From a checkpoint of a small transformer trained on Wikipedia: 4.65M parameters.
Each number is 128 + 32 x the weight over its row's rms, rounded and kept within 0 to 255. Layers, rows and columns count from 0. Numbers have three digits each. The size before them is the row's rms in percent of the matrix's.

# layer 7 attention value, 288x192, rms 0.0377, rows 254-263, columns 128-159
102:137097198115115140115127142100150159107088125159176144071109143135123148107113133117128066168131
092:106074131103089131087093149182147153188093171119158130111140155168113126136104177100117105130121
099:101169163226083133118137097127083089134114123087161119146152100067180130108108122039103133114152
105:145132083153130107128120054165134108138115107128155092164100141161215094093071197154120120157108
091:132052125136174139109172115134075139081121093123090140161101150110129129148093080131098120107166
098:156109150129093139120118081131157133107141174041174164115189149150233120123123101104065120104169
104:077110105092106140184171170125117117088120123082063139142148130143107111145141176171126096120064
090:115152125135107113104145125119121141121098125106127156106143127088183060082130147123128144086142
097:166144118131208133144152124132099102095153130118101154150134118165129131118158153150087100090123
100:128109151127148118133071173061147147127109119222167146113090125091094081116141141099138165098135
# layer 7 attention output (transposed), 288x192, rms 0.0285, rows 254-262, columns 128-159
095:083048154082068123159132128096127130126119098087112091152070111105162146147111081085162108116156
089:080161095133098067168115134124123076132184118184138151115156082113125204118155088118173140121163
101:099096155096156153112130152144135146141118080149076168118083089169108173082116097127180144144122
097:125117174128172094101106200058063126145150148113080178139169085157109144129082109113140109137113
104:115121126137108108150143130120184140151080214097150170136074156122160202117119177153081108147082
098:112096102140143128154129139181152147196124106154173129135047117137109133109122089123154149108116
097:137109108131177136177149139163096153106128135160116129154104083116155138136116113139182199094122
090:136082104154181170143123150101155156133161113143105143208123133141122162131190155151101138139156
105:174121160117162130178112155109126178133178123034141116127148133149079089174091152151158115117092
# layer 7 attention query, 288x192, rms 0.0463, rows 256-287, columns 128-159
094:134095094108073144158126116135155143118095114168145174073134083124171098122113130104173125063093
111:153116156124137172162153138147140123120193089124139079138129157160150120084121125148131169111085
119:091144092087107076120106096191116097144146166161173181112140097133139159151137132145110132116134
094:165119129103158147123172123099128174100109135128127099130092103168121115118088138120158112118114
117:140114163124162161165125177158097126120148090103133127160118172083122096107162140109098134137101
094:167155210111154125102101139147133132143121132105206096122154113143175076145167150173159137148121
098:135091121172135168047129117145162129147151084146197150082129148119099112100132107165140122158159
105:159080163178173146133143120089110142118159146134170148130151229143111126131174119128165181108122
098:133144118141105121113057113124162116132144100139108141112164120138157132155101162132096092150137
104:113142113164120089084126092159157149107117145110145183044161126161168152118123073174111129125153
090:147112102112147104116151149144139098124191126200175094082106190082098115126182111102155171124132
104:199112114151091117159159093099142141138158119141110129189074149066091131115147133108065135145091
098:121107109115162083098174132201165126113119173135142128092138111112150214154111089123146147145109
093:145145164141160148111147170078096110139159170128156147114114121087040152160197138080090188122192
116:176109107099133133172176155135138177136114120110137123175090158122110100100107127115177173115101
095:153142095105115116090152106136146102121150159065161166103139101174166134160080113164108113118189
107:132125105117127144177106115104148157188104084125134118135100100093108167061089103203062105139156
098:081122058107108113160140139111149144186125152096120200129119080090111142123129099193127141124154
117:173100073136157129143144186087112150146146168104189077128076107126119133127123123120118095091159
099:138167185099129132123112086134147121107093109162106113129116125210129122088112144159151069128121
099:138199132126118159105154121087146050110093130100103071124145121132119102170073168139132163097168
098:059110127101116137127123135076109125162117098148104108220102117097149090076161202216134124127085
095:114143045146145113154072192143081122115159074165160140098128161113151172112160121121101119181106
097:151113143111127163116130182118088116092084101142029123096144101077110103111122135102140151130096
094:129147130134123089127142155084120112112112100103135055135122126143161145161111162112113133074186
099:102083194156134149093114100133105116087102150168094108104129113107120093110116177132139126118159
101:153076094143128126146139134092098098119131106155148081140094116175137091053157171086135170099121
100:123180117077067171126156150108201088118134111125094093125135123143145133120122077118131124162159
099:093137119111133125184078117144091099182121124109174152118106085140090113178163127136102197085141
101:128105163145076101125160094180166185160103114089168103110154095165148124104144113109103100151164
098:115145171115150177178045160131134140143136119104128119127146149083125093118146204112112092172111
114:103132133156121099106090085064170147123135154130159164091169095129109114057129055181195129122150
# layer 7 attention key, 288x192, rms 0.0453, rows 256-287, columns 128-159
102:156152060151092081166116122141127129179075135103068125132098068120127133099201121143158116134105
097:071093205171140095143113151143134118138139111147119137108116102133098072084121163120127090107178
107:132174099080150184157155132080144154124050138087127091140083135063107183163139113138140156140101
098:201148167117092107121119106138109147163124139096109120149113134097147171117161110097146169075192
111:086069160067118100130123101204108139148178150160108096112124192173095089103131153169085056079159
099:149070128085191217146140141147097158104082133132076102176077130095145099151142144176154095134114
097:088078196074119141132159141152138127116123110133151086131101121121123095103116161108142111170043
101:121086124170094127171111096096154152128122144120114121149153139141162082097083157132097122212155
110:114129158140128194154083128066096104089095140088139162121098079075172170138093066147145182117137
088:121189105131121152181125193099133086133086121105165088113110108132140148103127113186121142107047
094:077147183116137144086213200131100170159168069166100128177133113164155076110134159126112071156115
093:107136135102064114100132087136164159140137165217096075132151149163124094129139162120088146126121
095:138199069104153116145160115106138079148106112071162092140078110097154147157121145148152157137151
101:089105097094115115139190138141146134112120124198155109164147165164106069152098106060119146120091
105:181105153145063168119076127139161212098182104151087128137128132158098122146179143118061102171152
109:124115086094138140094162119121175135178057121101113162167117126098147153144107120138178186173116
109:121129124120104162148104114067137171114155158166124094161136170148123059089082133099095082170133
105:117136125108116154179139172107190127113111132132139186153120078152094189140108116167127113144130
115:175156092152104124154119199103110123133103137138140137098151158160041130150184122091118099035144
106:157127151119164147097122141170148098125129194146115148132151106146150124081131142158116171106129
090:104145132130146163078135133144113108146033174139148157118104166137072185208099140096090120128145
114:102058167135121181173133140135187212099146110152131142191116111152114063120115162140073133144141
087:123126127103095152150130092099147149105120123092147108115111159126170108120125112083084083143095
101:100183111101107116129061123133109089165069095125165093071132122109140160143190127148134156156182
091:152123123126124130183117137070097149107125112160030086141180130135103134168061136134157141136108
105:118135170137054105104103143206118116111097107136092142077166153100218117122152131138106148130160
097:103132084094126132104183128127129127143117073103133116114118124169125103178171140149099194124110
101:144103145196106127168193098042164122094109064157146127145096087133113121076089138105094152175164
101:133157138110123124172095144136148086148174140111125165197160114129089045127070145123088096126096
090:145187143154131076167141103140184151123165165167078156158166085169101114144127139149107074117152
107:124140118137161170119131144154064127156059122067151128145112090116157111150127110142126176137139
103:111211103163112089143116104101122109180204123126082133128145128059109137143097123117076083119085